From a checkpoint of a small transformer trained on Wikipedia: 2 heads of 32, vocabulary 8192.
Each number is 128 + 32 x the weight over its row's rms, rounded and kept within 0 to 255. Layers, rows and columns count from 0. Numbers have three digits each. The size before them is the row's rms in percent of the matrix's.

# up: layer 2 MLP up, 640x160, rms 0.0941, rows 519-600, columns 0-79
# down: layer 2 MLP down (transposed), 640x160, rms 0.0636, rows 519-599, columns 0-79
up519 095:077141113111110104131104148133148123129108148177114125169193074137179163112089145070126140133211106109111156157179148115115092155155144121141122083136124076122127086107167158133068092172081133180087162084117198130107081095099137093135082121
down519 056:122099120115151112076138118098097081094121114133082169149145134132180102097118124070120131154147100070126124109162151151106126098096202047130079090114077161164127142130167166101119126184077088194103129124149105118101100123149141120104156096
up520 111:076132115089106094177104121135178130130104145171128174164186088130172129114071132064109135113171079082093144143186151145121065130165136112121118084131135074122121094125154148133096124151066137179074164118124196139111103107107118083139096149
down520 087:053106113136200137083097123089130163148128107084081121148182154166149086115110148091127142198199112099136150143180112146115094175103152041138116083096134110075145100081147138136161131164134112157130126080133133147168098171109190097068141139
up521 109:074139126150098136131112110149198143107134097164159220148156127126118169130100118044138139085152100100118148115154134133122047145158102080145131116152134073121158142126136148110111115157091096145100181125143154125110084145063169086146106164
down521 128:095098118102097118119115111083148105192134139136050148118123142156123166168061104120124161152139098110144127149173156145083127054087087096060112193097183087131079160080141165138103159155196154126187097078123100134068105160091141109167109157
up522 098:161119108135097146115114135113143091129079165116108164124145098129148196109078103120117164124180138115123153131188151110119056125153172139160134107109153078167127118101137147095108148135129109126114154125099174141115030125094161041142103140
down522 068:122105121147062122160145180139120084184126131144097172140130112100133149175114148093137161124140134132100148135130115127115159186148118071135166137132117118130089124105085127172081208112164149083073172152115143169176110093100105143102083085
up523 081:098094157066119083097100085147206164149152142175158115136204122117149196135104191081143125130154131110061175121157130127137109110091147081147055084073129103134158116133159140163125103151126122173106170114124161129092122200151129100149102145
down523 109:103107133116114060140119149154168178116122122155086154152170114160164160115106121107146108141164125130086193144133161155123118178126124075155083101092125036147142089112157169127133135119130119150108150068180139155132077153119181105127074148
up524 092:136116075099126184160132147135097144163074167118061126124149080061150154099092093126151142199152127122092106191110130150150149166122188140116125060114093099103064051125106163159114149151104169120129149114112140158151069149132164117163107084
down524 115:165154180145147094075114079103182159123151169147174130190173145123088162105179153111139138102132085140154142161104133179108078135077181060091159108118119186124107143153111127130094129070112047148091122123119093145091148173122097150110113153
up525 090:109114154091112091084126154136120116099108180140096167124134066136199172081059156121143132158160084124068146136198151150125139156109151094108137110112104064090139104112175174129090160124100120138122144084137152127128062117147168070104063139
down525 103:125114150157106099179112149106123160113146110156116166113079100146119100130165143255139111139098151170146136087152148154086109115100123132125198156072137100143119117131173131145107114088121106142086057142127185172156143119119135152104147158
up526 092:100134140133027073135132124148136173132167116211084142088108119141091176145059158106156144123139089120159158108150110137150134132092090056145102106092144172069099145115117148104094110124138108163146176109148125183058062117104115139126068101
down526 109:208180164202147161115151150132147118127070122121103111113089070165076057130185156039046146154137092130080127137172137125156105104125088139101109072193159118092090150110090098120144138075129126075143120157156105170143096137107165133129170152
up527 111:116150132099140140220115085136106122129115124205136161217099142134115082125122081110115170152101086139153163101160137209124053110155084127074111164171134161174100144088105143167146127198102120161140133143134159111133131098149170133150153113
down527 127:185115120164154193131115192120104128155100105077094172112169132086142126101133171119150127158135109099096071151198100102155121112111057120078156111165104135176125128076152152146146116148119153108147162125133067110152180115132077153162133135
up528 097:143124087140151123130118165174135075106219140204173118129155114188120116143109082115150118037152120089128105097107112178140079154141127157098126119157028054109098141132135141104118139154055142152122166141144155154083113153144173170142140097
down528 099:149109101096153167046116178118140093089062166084122111107172126077086061147098096059136190162175170083166139177121118090116114069095158163094179110131153144134081188193092129112101095103089133127148119136128185111121133110155079158141114151
up529 109:100127129103116082146086126130174129129112161175104197150182096159146148114094180064161160115170069067087141129174151158122093142142127093119097102126095068114136117116157154154099126142091114168057142112143163126114094118118173087152087153
down529 075:151129142124186141113106058136177083099120085132107128172180133101140118113079194042144121126189131135149184084146168158092110108145144017126112137103105114066172091114131174164073083151119098131156155063131145151163087173106178072120127147
up530 093:059120113183149148166103160110233090079162100103160139128143124109146126118101140091163127064136059169197083110177133133122058115172150135172109173098116126094164148043173116137135103146141066105123145140089151117102068110109109146135117144
down530 102:095126146044133156122128064102140124176164118157132120076115118155118148092109178130217132090084174117101079158117123126113161131139078179141111113150128153141097101092132135074142131089139155053052155165114110139161153095148127151079116169
up531 106:145100135135131058129112078157104146122090133127078150163169146134123099152127079134167185147134119156123144135123120193128150216120133100080119144147115107167108152136098196083095038141103122159127127138166132163133115088140192087117104103
down531 130:104102115152130155112144143166114125157140157114115142051047070084137185175094152095130125161098156102101112162157121167121168164168164175114084161111114187098145110094155159136182121133089085085130114183118145105164098143154090148110038148
up532 093:107117151139103136149121123155123121111062066153141140172098145131131120122157079111139150084117165138119200088113154195133085101172093100109137113179118151137089136095144137179095164170123061136138167120131090108110154089154225099121127167
down532 102:086143149137099112154078126116111194104071133138079160116124166159109174106138129072142130081087065104104136113159127107122146143115132079159103139099099118126175181122160118092141177122127146195101179166120100163079134093177146133124174186
up533 105:079101090105133134138080131140132163093136129193144139150164105140163130106117123086153111136140100129043116118160166159128063144132151105101147114115114084127134113135125123161088103165079129151056186101130175167103156131119138110143082166
down533 102:077106151094161138118085146132139135177187202130060097165201128114163164112118128067176143146122079096086176194109121109138108171119121087160090138094106135080160109132138148152171144163113128094130101124125143103175071116120215106104098130
up534 112:104111116084122109146112101142139135100088138187105178179206076138163150121099169091142150149156125096063159120179160131113091146124098111112114102107124088150138092126163122127081116159073107183053146086121173141104114120124147083157093118
down534 098:027161117105209093079122115122137165128115185118119100173155120102191154091108096077133143168146159136079152182161093165145077133143171068136071105069096120106125091117099167176136137113127088132107188115153088131169061132130173087129104127
up535 091:113109131080107101163135112151116143066185159188093102141141103083158147088075148118083146120142144119128110178106110146139137092126066127111099110093180128121170045140181150126167143126118130174127113084130176126179131141084137159060126119
down535 105:130114104110110211073146060106105127076177145116190144075090122159085183146103173090078120194134144080172091107111107061106124115107168155109084144116121174120164106133089143163156098101149157095170127153131074120133101184159131112118161152
up536 104:103116109080109088151094153127159129119089119169126153168168088138159147104066153073127142118209100107092147153157129140137085169138127122118130103128122063130149078117161161128047069161086127173084164106123182126109076100102130102137056150
down536 051:135043161093122124074129165108131095133179115128099141185113104161088137118086167103096078140158120102126150089103149108115126104114171100132048158146078194208126115148161121102134093141094117091150156122157139095141145194144182107140143171
up537 109:085113100118094133138049145145166121116129127184115189148165093146145161109111146069148178126145057071115132121188160133128077144137153087141140085117114089150139111127156150142083095142100103161070169103130162147089052129139183100157087156
down537 094:128075164143179079140118079151137148072104155119096088141164118145095178111106161060147128134164130132140227123120175153114133143141115062084105149059135136100141124152183180146094109137103108138130126118119096161115104139051224089140105155
up538 102:133117152055101123161116161128110141092119153132099085162143037112170167043101177148118134144207068147089176111105166099132135129140111129141164090049143103061123076150172174136102118130090112206098135063128159162108135158087159135144078137
down538 109:100139152168142113187148128117080106112079123073134132083093095090124158116142175150085132052154164113147151086074136106087168072161139189109130132122180114078101059131114132173105131119151158161096083087135136216131114170139119096115118134
up539 104:117119094141088125172078131132185106129092138163090175148180098124173139098081107069140146130168085078127135178185144104131103145122110095133123077123117110096141095139165156103066123165087131181076155088124164158108073133096137062155068124
down539 082:127113094169216077085060134106100173118119110142135152161142149139157074186100153101124173128133144142114166160110121137093095125058119046127095127082132184142147096140141155141163116119159101170151123120154148089115161187131121064137125051
up540 082:087095120097112082166023177150179164148131150179177145102154090107167134168083161073125116127116118112122102143159128134106108139095146071128140036151147074088133111129143186147114179153132125142108121131169130129065118179136082098126149195
down540 086:111085114093103148064134141149084124189084103104082095141151166178163122151140155091106154189119084104131084162112132146166144137090141092156128079150093166140145108124186154153078132184147145126198097118115126058089072145134107078161121086
up541 054:125105112127181091117099121097086132102119094116057124170179120128183152092123130143133123173143070155065166172150135116089123161113145168130082139070110125088145111096186150071059096126129112130120178113144186119092088154049171082153072136
down541 049:135115157195134154160089164108127163117095112127135127127086142120088155123119112000157131132134161141174106105078093133117111141112085154089119165150124084142125085147107100133105161111102146076122079130140162171092153140157077129106145174
up542 099:078111108123124106139089138139124127112130151169115156168162088122157158096085132062129136143207089107082145158166127145127080157166144119118130087139113072121135108081162155123075062158081120159069161084124176140111079103081162089138082126
down542 051:133089175109150169138122118101135059095159130139090128146149169126124089126134168002089087143122152078134145132152164117070160075160162033140113124092115167113124154120143151121156154200109094123132158101112101112126152151158177125111142113
up543 108:120140124147097120108115203162143168105106162125119164124172045153149179117118118096118140126141117077084154161170131130141090200136160090132110083113135049144156082101144119127071097101088113144111172125130148152126090086173215096101100142
down543 088:071121075071168082084111062119133120117124132077120155109133125139180115129092079105080141170110190033156155140112170128079163128083172118126130093147130173119102099120178116058105092146091130122174126194133127210111132152129154099139091158
up544 118:098104122084104082126102125126136131132096160175114129149201086136196132111092145076149163127183084101074150144176168155124109148115147112125116072126115081100132105146177177142090095123078130193104159104143195150097103127101149076143102148
down544 095:148081081109206067128113159091165111099145123135100156123192141130208099088120110056137146106153116113116101113215152122093112092124109029158124081054129181116152101090177125165168112121083091154125151085164096127111074133182150109116178143
up545 109:117136142142142083158082188123138147137165139156125153167110126156166154154176114107196051096111142086041168124154142125148144159113083121106143115118111147137115090090185109129118081050137064109108162088176195180136100111106078152094085154
down545 102:067097145107130184115100190120116113192105166118084113147175098131167129097153083087145104063105068078133077077155127096153096149155161125132133127158172087087139138150157128134121089137118089088081116127179176153133095114131135187158112173
up546 094:089132150098102133177042183121142128158076117095082163111141129127146106128174069087095106103085122080038139089167174135137091173168131120136184138126158105180119142145113139172134122103121133125061141117139126138139129099106136102115147121
down546 095:122118118098124114100152048110150165133107127155173082095136087142083126090104102093135155097093106105126147105143169129143107075106155147194102151104192178082145178199134183155095142095117123122114170080081117123090052134187120170133131159
up547 074:180117149138127100184102118116149119130118098115138170133139118122106169083122165151150104129132139158121158117181142060115143086108156150145123096067175113184117097085131104098124117070137083116090184092104216166126075089159108042100073143
down547 070:092138146110103114141155101130098132165137127127166129159119169127139047153102083065107121107140105086135105182054128228120125126143155129122170146087073066173138161089118099173062145132151158104140093161156177177120103166103209131114181107
up548 130:128108110101123127123113107159118116080107097194099203166230092129162182094082134099154120148140137112090153139181141113128110151117084109136122088110122094132127100084172141118108135171053110174061169075124155127098096126145158075130107091
down548 126:000153137156184071144119138152109196178115159105156105141114126119169183123133147114156126183125137134152152176112040149163092130103222054133090118084117118119105117122116167161142126106129101130126182146121084136149084133099148103124092118
up549 096:107125126105135088144160095159104119127179173186093112121143141124119186100122132129177085161180116096096151144114124125154152124173148141091100096115106120068092045173107159084100110119088180198126178072143147184135096124107123120148081099
down549 117:110155151144175103088122170135096106185137162064107109128149124140088096179154049085144093119124146150159106138160135105101098138099135120107076162147146126142190189118119070089137079083147068171107084154111146122102154167155106191130209128
up550 087:143145151164094109124156120135127106135104116110045168098104086109152144089113111142165100074147163150112181062155148129125131135207168087128112129125106099117130113115121135064114127081148080095093149114137152186157079079071148092067076108
down550 106:109115126109162155126113158106113190124180139128247081134130171150119084128126082078061116147097096123112139191054118165126137076100078137110132127103099132152116137135135118195130127113126176155198110136143177107118185097155119149178205124
up551 094:107138116098109091134107124140141139098109132168118165196175077127167168091058162086128146142185085096084155135129142153144090167143141156144124098141146089114124104116157162107069098147086119172093164100127172113098094096105164096117094138
down551 042:191137166135182124093130129105098129144143133083090094110132164106152158069153175037120145135071169133168177131159105134149131122135160092106059126120108185176068170118125137148144107193082105090120128072098120123131118122175157161088148161
up552 100:103092170144123119094128201131157129055120122128140113170167090142183154092089174101181122109197089159100182128167144122097075151107172111105110116109112092106135110123152179148100060151102110163079136074147098165090112113163143053113112171
down552 096:103112106112107105148107150165166165103147174148075183138182083120161116058122159078147109165125109155124169109167154142109171159158149080138149151126133143111142117136134138175122175135162132133092084112120105119107167122191147129086105169
up553 093:041192085111127139155149201184145133153176158115145089110105064147107137110094137079156110131140093105123104084146151168118050178195186131186164109133054135097115138132137140157108101137127122139104123111094131184107098108108157090141152137
down553 099:165080171165131156183106056131118066131102127129115139155161181107118173095146115089139126197076171097132104132157123059137134089147083086132076091100111085081111087154105121130148129142102060075129160165134136170117076059187122119135126111
up554 087:162119165121100099099109200136143115046128105126142148149154120197138139057147134123086129067116135137167152090147142111117094149113097111170109128111126164163151132116192108096110105138087082116127122129095094081103171057209123151062107155
down554 099:110135098088118106123112067142086173164156118139142076164179160125136124157171173118117149155086120056089089126144114074123120150152142135142198169093131037150141098133158135123164091133116044122124142134133173144091170129110191150100166178
up555 081:079170153170149118167065118103096139108178144168131125165142117107139131118127091075135153156108064130097160156202119137110031097138125143109113133140170125123122121090137123122113122137100096157137140112161143113095125150121078117150160138
down555 065:122112108199173161190106146117082088093117063100111126154114144155114145113175141000158146156146120165122200161162147119120055102123098080117111113166140120085136068097105143150173139132158098156169169157101130157132118161106108102150109111
up556 100:150124150128137083130110171111101113073195135128084124143186083155115123089117089124197108091111061165131144088126134157118080186150104151182127185067090144110169140108132137098172053124120069123107104110096137136120071168118132139084100097
down556 117:157163124098140152102198186160061111131184093146150085103152091163143128144137191067119162125130187072099104129121153081128148127193190118182127124141158095115147150162161134067126107154105116129170135157124112176128092123107124192064155133
up557 084:112110070116115131119101090184101099091147097193161112159186113154153109176099095108122143119140104146116174084150133151133081151162076148159092137106136096095106066083152121137118103199052139196099189105083140101123087189157154130126120104
down557 071:133058136098125155169136116130095085112151147116116155099121107103127124127060067130129114114154185104129167117069111097111199132153108170125139152156166123145114093109107104117106133134095150078130173116088104095182125095147169115170123083
up558 099:121111121130108101134090112141159148110116143175133146184169101144165133110083119040153133146156130094103139141166131148132076148132126134116122101131085063125131089085147137134074094135079139180082156124145177120114111117135165117138085173
down558 094:110122160102085173128119132110110151196124153102118131129151098121152147091110164046076108146168110102146124119140180147083107152062107106123112170049126120155134101108163107192139173099140090109139111144108120119174054161035118124173147078
up559 097:058106089171158119100079148120160201158169137137158116131120163131124141150163121060184164106129111096114098130144130174120091160129151112115148121129128125153159115049131143193073130137141125138077124133150100167118140144116192108192140171
down559 101:134114104132157072107136021135082143080192147142149114157134079157128120129137142140098172141097111130092107150136119170138132138110134186074140139096090130076069147169128149126202071143086126141169130102104121144127145121175078134143122095
up560 100:076099122137110077154095121131158129094121138186145167149163078147185149122057150066136157152197090087108133154161156133104093141139127095107119079127128063143147096104151172123087117141098104178092156112132168147104090120121167073128090170
down560 086:103114125098135152095108113098159110111108169132103133142191161149176135129101170045139179158148093130130116134195218156043088136095107103124113088116148121132087130107181146165116115150096124155123083079143098140106063153124150105172118138
up561 124:147114157138093073121100129141159217065186126184104187136167124139144186085065114106134150160116147127121143090157132076132124130091112121143112099078150120109129116129135153116128125093134081150108124092168194179097122134135123140086044136
down561 152:149188136115172138162134109117130154126157134127106144107135160128112092106128099109185208151118102127146130113214158141097045095078105139123158142139109172121082201107196101102106115120135082129110135135129109126093166147165158135167095157
up562 086:112093118135136130128119139030112107133104125131106127109121136105171112148129130157114169143138119143126097163123255128021107086092122100071109117143162139113092153106184166101123097122160107129143088120166125147067120138116163122179113140
down562 100:172151129122110127119146122195134158115142135116162117155119135150081128122130116142142103115117157125133148113095006123234137162156130177193120135121112100145183096156063056174115142154114135097120167156063141099189148120142095141087121102
up563 100:093119108112111105119082107143167114127085116153094203161179083113169125079063132071138161116164137094103150151192143149115089145154176097127113106140088081138169081108118146111096112163113119171087152078112175128148060156079167064102078123
down563 076:085099148119129108146087119135128114156187154175141110144156168163127153124140154054092170110094139130073176157113113116122143076111098148107094153118109154152156173156110137135068160102122091192105146146131139149107187133187085091126176129
up564 088:133119081154131144124122157114141137150183137116159136169114132145133145131120135126142136121152123104161161168161129147132145130116182139104098073183094136136109054162132123099063083102150183087110158127109154164168090089162109106132083146
down564 108:101157166105090132163096048102175098138074113100167124121143127144109170131199107059164130071057128130192121119109112103125177116093052160115150124154121138115116190119153066109112213121088159093100093114140172113123194134125099137140144128
up565 094:110113156128129173148143158115150138091148159126167090113193076115108143132124193144142139084212085144066102147130113121124152155148155162133072150087133063133134155062165154163133136123107030128101136124115117136094116131172193101125155124
down565 109:112114108098189152146165220133142069156151099175164144127126169084091126152103101142117141156130165092166150174125111095128177097171186130153129097093101087111091188095102160061140128126148128120128120130159161136141172101164050143085134173
up566 112:110101119068095101128117126149131134091123147167133165165185083119166207114103167089141127122168112089063167099152154140129104125111152142135138115129129092118115065113165145135079097124080114169101172062124172132122087107130169081131088163
down566 072:115100144067205104131173121119139113096152147107113142149178164108198137099151121073133100164166160075116158136137099114171112087141159086105071104100102139145112132216084141139183149111058137146110221113110106092184090183168180139136124122
up567 103:115165084176104154158129144149151187146177153119137112135099147182138101133141092099106114073169141094153120097150101119123117141152137142098137101171072108125151082132142104182116153092119131121102125094133109179132126133086151084128156150
down567 120:154131161136153102145140075133089150099073117131122203148106151129108096146212066107166089123195144133079142115190108171095124131114072138062114139116093133119123046135125050113158139084088139179126116083122104165125087178153180157136158119
up568 087:128139109127029132228118182123142104066072113145074141147128135119145118147118120149103091059143060153116106109169115135145100125171128131119147154183141120113115148154125171122135161128128083113095131094113169120130126103138138078144131080
down568 081:131153110130112148137146145115165162071091105064077167087111136137120147148141138060152146109115142136075119154148124118124173102117157139134126138175101146094175178095090073061079165073141147191180101162133092108148154167112139208134139131
up569 082:171131135111108116211055142121153149117125137100089185119139101111135153097119140150141124122121139158118130135158113082143120122124154090151109072096103105166114077132162135106122133090105102105083134103146160122120092149134130081113061114
down569 106:090118158088176104135203078135086095112185111169184088132128181132126093151125062076125120120129094056126123173079123178111127081117108187089173160136092119156116138122104116142168154117116146110216107140165184154108122131105109137109193126
up570 107:099135080100096074144119095127164140141103196168093187193145104131157145123115174072134128080199074072106135148164143152106102143135124104105100108128080087120136097150160164136078071160079154201077153106119168155111068098115184075151072130
down570 091:166124106136143108175120116128174180091105123143064168177154157186134138106067162080146136138178139141112134105146140108159120132105110067116117081112106100141157074135181089209094154126136087134144128116164143175136092128116173098130109126
up571 094:086128104125129082153084126136161139115097127155133163171186069125162164123033162048124154101221088100108133177155143144114102165126128120129128091122131075098136100105147168122057080142087115188110151111148175160118088107105172096127055145
down571 053:196122099125139160091126136072181080092135149141085197150145153188135093131114154021092153145133156107140131107186149095079100130078108108132097081146155119116078125092168129110102098109069072176178138146123150131133136149130118111151117109
up572 102:094105129105136090152138130114192139135110140175108185137148165107152126144118077121100177155128073085109091120108133210146148149135142124103158127173146066158109145117127179133110084183071129163115147162168235146157104115083135088157142080
down572 119:165081121105135162121160155084120071136116191168122090140074118101100181127123114101166162126167128126204152156124136105128158099099117106131148150097152138109065153121092163130118069096085088158173148226138087101116138124152086157103137201
up573 109:113086186126139054145107126118097152133151171112134142185137134193104129129135187122122109179126129135128173145138129107145154160118082078109108094114100173135112102126148166088094074146089124160139120100129125135123096110197119155105087133
down573 105:149133185163043126169086109132213095174156117046136086113101097198204064153140122077155144185132109107136145122115088166130164133160089096081183117099107150064094148162108121108127096118122104107159123098176136165138094107177144174128087128
up574 110:063202143151066164180149155156188156135117158130156121159106114137147158133137147115153126136158124099131131183181097100123117157128154182111169068195087086119091103107188131118086171055101112162135167106165194187123106112134120129165178137
down574 107:135171141147085132127132138150115137078151078104084116100126086122108121173154119063095149143154138115127134120219104132129112142106156124174187119148076183113100150150120122081062130101124114156152100118120079138116079089134117146135162105
up575 123:177153095158115145150117125137119119091156139156133120120172080143164117114019177129135161128197120154134124094154131098128062138092207157113111114120110034100136119144116116112130094128109135152109153118148129155083126155192126141141097154
down575 122:104151117206108138099122163132137110118161167083154169033111092175120089170148100107079099148152201094104078189084121085112151103196150119183073148118139069064117172128125153114110135138166185152151104120112102143122129132120106146125135172
up576 109:023155090140169162131112145112143184147188127105141107196158120086149150096125177106131100175156117116116115172138133153130154177110170187126168094110120123126148087069119129188134114147095110159064135106130176158116118116110133151149129157
down576 084:176114145182194166125123206134163133119119097092085117108077103101131094118133186067176104178144138126097077152111124113115141086161074141122126129145084180167178148134132133172089155105124090186152101199109129134186152204105128108165160150
up577 093:132127094109110096152081160146145129111143133167134166173176083149147168093088130076115131136181070102107158104152139144137078178135129139125123092124152077108134088099182154128094075150097101180067167105115161130111039101109132113109100130
down577 042:170123169151191125097113078094131069136139136080107075107155134108178122120160159060067106207099225061134124163184142118121110150124132162098121086084125137148095183077133162143200136118074103068117062112121109115068122113164120188105109104
up578 094:082156152127114093155144167148086146136134137168090106120108071184131161067126190110108075162150170103109108140112124084127140137141138167123176070129091084109114068185139144116126103073112154153140138125123236212153088115093122114084157156
down578 103:144122117204141094130096112147108191090161107130121132121135149139093166155126121050179121085156135177114064148159145134115112169096113122128047121094169139099176142165154073124142179118102135121115083079083097080133152178172123129134135155
up579 091:092092132137154096113095086123172158152224077155207145159190121099122122091130164119128105158127149123191118070129151156149090102152117132152148104131144157151110130095169132128152034148078096123106168104120196117137094145095112133165077157
down579 101:138104103111142165133123200127125160084190147146107108127100089083132137103121094088160140096115127112122099072159142081135058140138138145102171130145112145127142111141142121149137110132119070102096131150129070101160109082188199107144056080
up580 103:118123107102118105126096117133132126103122145204105183177239097135160143116084121079148154135164111082080147162165153129127089147119141118112135087107110082144130080091160150095075130147072132183067156085123162111087106111152158098125095126
down580 086:065143155114173088109121070143088144129116173096143084163149102128171145106123162072125107143137104153147167157162107132117064148164147075124071120069099095110189124140099140140146166182086119174124169148081130129144076165090170157125087143
up581 113:097094100094122148105132103147106103112112117200113170142214123104140170090107116121122134122183103097054131153176168133117104131157130123123130118139139103142112061088166155135147161161078089162069154056102165107098091129158202069143149092
down581 124:165123140151101191185099185097163083102175114125084089088103080082148108153086103142101107129106172097132100102186181131089162104183075165137180109127122156141118137122136114118116104107117161161122133096140127155098161155166166163116193188
up582 099:147157134142101114116138184173091167105123144141136098160120096169105139162115117110129059133131104150166165173147126150129057165082130186151143121124033133108083119086120168143125090116111192140164156118107110107062112100193172179130146175
down582 096:217100106076116137094114100134120100080071115136064152136148132111116084140129150086205136104092131124111119088126118161124092118161083120111164144114169151182058128152114133130143176113145079110177137142153195089146149136163123161153105158
up583 106:126117122171102101141110083134135166158082150142074142228149143131149124057117117080177196149168134121166170163128140187124147140105112149117135083105106074126133108067147168154099114167111153218116163117125155166111097120100176105166098133
down583 085:151145135118104173152115135107130106171160152155112145134128104120150223124114137046149153141117166114160060197115125076127094110170158138139084214125045118136135125075160153098149188162083094127109147150148150125145188147147154110117134063
up584 096:122124108096092087137095149144151100120150154179122171157147088155171139085098122073163128078172080079095153113160140129116077152152135106136118087125124093116136107138139154111082072152087143154043161085143157157099055101083151093128029152
down584 071:135148118122112090171095111136100135100137114158104143156141148165111107124118178021121176168125121104127140148162113149108079064085107152124097137092123117171100131098183122113100138125090084205186136094134127130097121175114129145153191100
up585 106:093123117116092095118074105126185121153100118144143191145196096127172166090081149074167118078172134059084150138164168125124103148139135103121096111114133105113148071130159154131087097147133120166039161090110155164118072154113118060147074132
down585 114:110111116141197079156141115136136208112109141152069158174163160158187132101085139044153144130147075125108151176142114181128109117045155063133114106104121117163126118079223170156145145115120089159147136098181133128134099128170146086141114130
up586 084:089169078170162159122140133115139176122138126102112147128108115075127176122102166097150139079178110143091151121128130110140081115135153142114134130098128084099198055130141092152106093064148115098106157074158118139143134172047126065184132143
down586 101:150176157088125135137163107107125138096104132123156156134179189138113145177147120022141131168128144100143157128118100117099159178149131138119037098155109191118121203083097058095129154199085161095117110110112135087161112130142154114147145152
up587 094:098155091056150114164147181178152132149210147168167114096120064186107148138084155110190124140131072110058098067148166169153104157153166115179134135118086160090120154132145123131106139122142100124102128128092157181115111142140094059134127134
down587 109:116144152148125152146113066111126122139122156164169112133147157110121174104163099076119113179096172050138129150148115136149158132161140097112072092107051065108119107112133114115141141143138123082082125199143152134103142053086125102096142089
up588 107:081115173069113122148075099122149125117176182217087149149165118133134153139058176070136166119151097113115108132180131142108130133102120094113040129088103081110137137148176153144127065186110113172115149107139126132090135173135160087125087084
down588 100:161131118123129144125106081040138093165182148104078147132118153159157115093213134142123102093112110164089166130207118115116116048108067117106122162133120155142165122131167076088100135126105113118155075174149134081111157145085151145135146131
up589 102:145187167121156104079138146116078136162127131129126121209118102127123214108147187095151136148110154071034207171120137117127129180067129137087107073124065133154092065105128132159049096128153086101108157127152118160127119128095144125135123139
down589 113:149105091094087153176143142106178139140128156072110092130139150136117206127124133089097102126039140127144122121183139120127110089204131131148140164118025114096074175165082121133109138095087082094094123148152138069138147193145056150159152127
up590 095:063135126093078111223117161148183136126146095159084114150144123111151155145094126089096110127167130105069161157154132184128102159173116133090153117134149108153122088133126132151068112137105113129096180126140185158125086096104140048143090167
down590 111:116121082135113154050127143135115160164162161081099132196173130180106090129112131066084143176207112130128138154051110115101105157143178136159084126147090079088141127145114125137162162137102154157164091110151125121193121191124146147153184145
up591 095:113127113089107098128081124139107144120118130197106182172188062130168138056094128068125149181165109101093150179146150137127094164133107098127165065135130103144124100078163156146087099175063118173085145067137160111136087118137177093139080117
down591 066:075131139135172128119120109124115122154143193142115106128116148054150155138133163072110162132089172088154146158097116083096074080139205072131119132113067127143118137148128139165181128155132113246062203130108078106136131101124157115105164103
up592 093:179171106163099127115107096134077118135111088123151165175100148149147109174129116128144118116123108141166221081194145087111073149094166116145153148124100125134169081133131108151105121068160139092138160078147150097100054115178128100093120194
down592 110:118162166113138147186136071117122082230078166118158147160115147046128147166147134059120142092082168120147179169092125146123099151154108143114108167171097160148140107096137067110131167145157101102073103106125200103127119136151131132115125058
up593 116:100132135105089124105113081137164118128126089156095220162210129116158193082113123094143110102156121072100160133162143154126098159129142127129124136108129098141133100106167145150128096160098120187052179093114183116096095143135154056121114103
down593 113:105137126147216060139147144162113195137098142110141133166163129158156152127112110111176119174134096109149149191134062173164095145098184065162117094097109086136153104087172119177136126116127079135138192117147109146180097138147143095138108117
up594 052:069114136142153081154048135123172137114129113120071120158128154133177173129093138142175177195114099123093152193189167122114090150141092151088040105146146036147124117091165144109059139146136157142139163108131145115085116130108145069134095129
down594 047:138084172148157148183167154110121127105111104164075142131059158116118165111146124000161119113138181134138095127143094136123099113137141121091116152143146091060120143158114063069167144127114131098134121143117122113154121130098109128122095125
up595 100:102097102160147130163067082137128119122132136187145142168172132121151117109147088105124167156125077143132128095148166177131094130122109090102069143162121122153123120076138162147103133211076130164054148098133135135139119148151211117161140115
down595 081:163131152111103081127162140158132062114068142103110093176169172104084103108206137121164121092147081121114185122088134148118123172115103051079124158131060172148103143141128147095110135162088186104131176161154095155141154122156080120116152136
up596 099:103118095177161099121143122153217106130193069130172149149138143115117113075139075097119121126143122091180098102158130152142095125184160166151199109170091114129134104079175146125130146138112127136075136110143161104166048146121200083164164131
down596 118:192122139164090092119173106140158122112137123089145072092121063088106119118144154048086141129201103142170135110130107120124148174147136100104171118113108156154151060116142140116095118091107168119114113091085094114121075148209132152136095114
up597 106:151126097108100066126119150143126146056083177138120147136153113114176142142119093128080086114119157138138169147107129100108065159128117091126119103077108136120144093161115177090083166145106156141126108104136119146079127124113116144076075120
down597 118:148140132126122107111098173121073195155131103160125103092134122124161119093151129130062174133176062150210125107186127107130153103091101167173139101093149130153121063116137105203121162120107150180106119117082128125119099105250144165125083160
up598 115:091162106114098137194148144146110097096097152146096150152134129129149126146082131096078072087113108126134158140181159179096069148157169138096093166140129120143154153135149141144138054196112148161106163130066136114151147090178115046105103069
down598 111:139132061120098139135124136104125155104148105105115158145149156142098083140111119112096081112142133125125142189131124149140191104179067171139139166119132067123096178066139147138106097142137103216110142153090108137132111164176128158092111183
up599 108:148149164136134098177099217141173129047124131112121112125193091126115128140074112113109134174168116144155149108125129088107101163149164150164112139052137068092144145138104159101122132173119131219086132049132128084092135130194140141100123149
down599 127:129106120120168130158211131155128088106114137101189136089150064078105046135101153123119128180209165138144133096156148128105160148165167079159173172101073117058095150144138132162166095179177179107143063095097079137130126091183152160047153127
up600 105:132090151099123126156057199152157140131141126132111112165136079113112118125092200110148145111166116143171120108127122111112138177113151133178130122054101089102126132157092198156123104204136130226116129132140125133068090131150183155079098191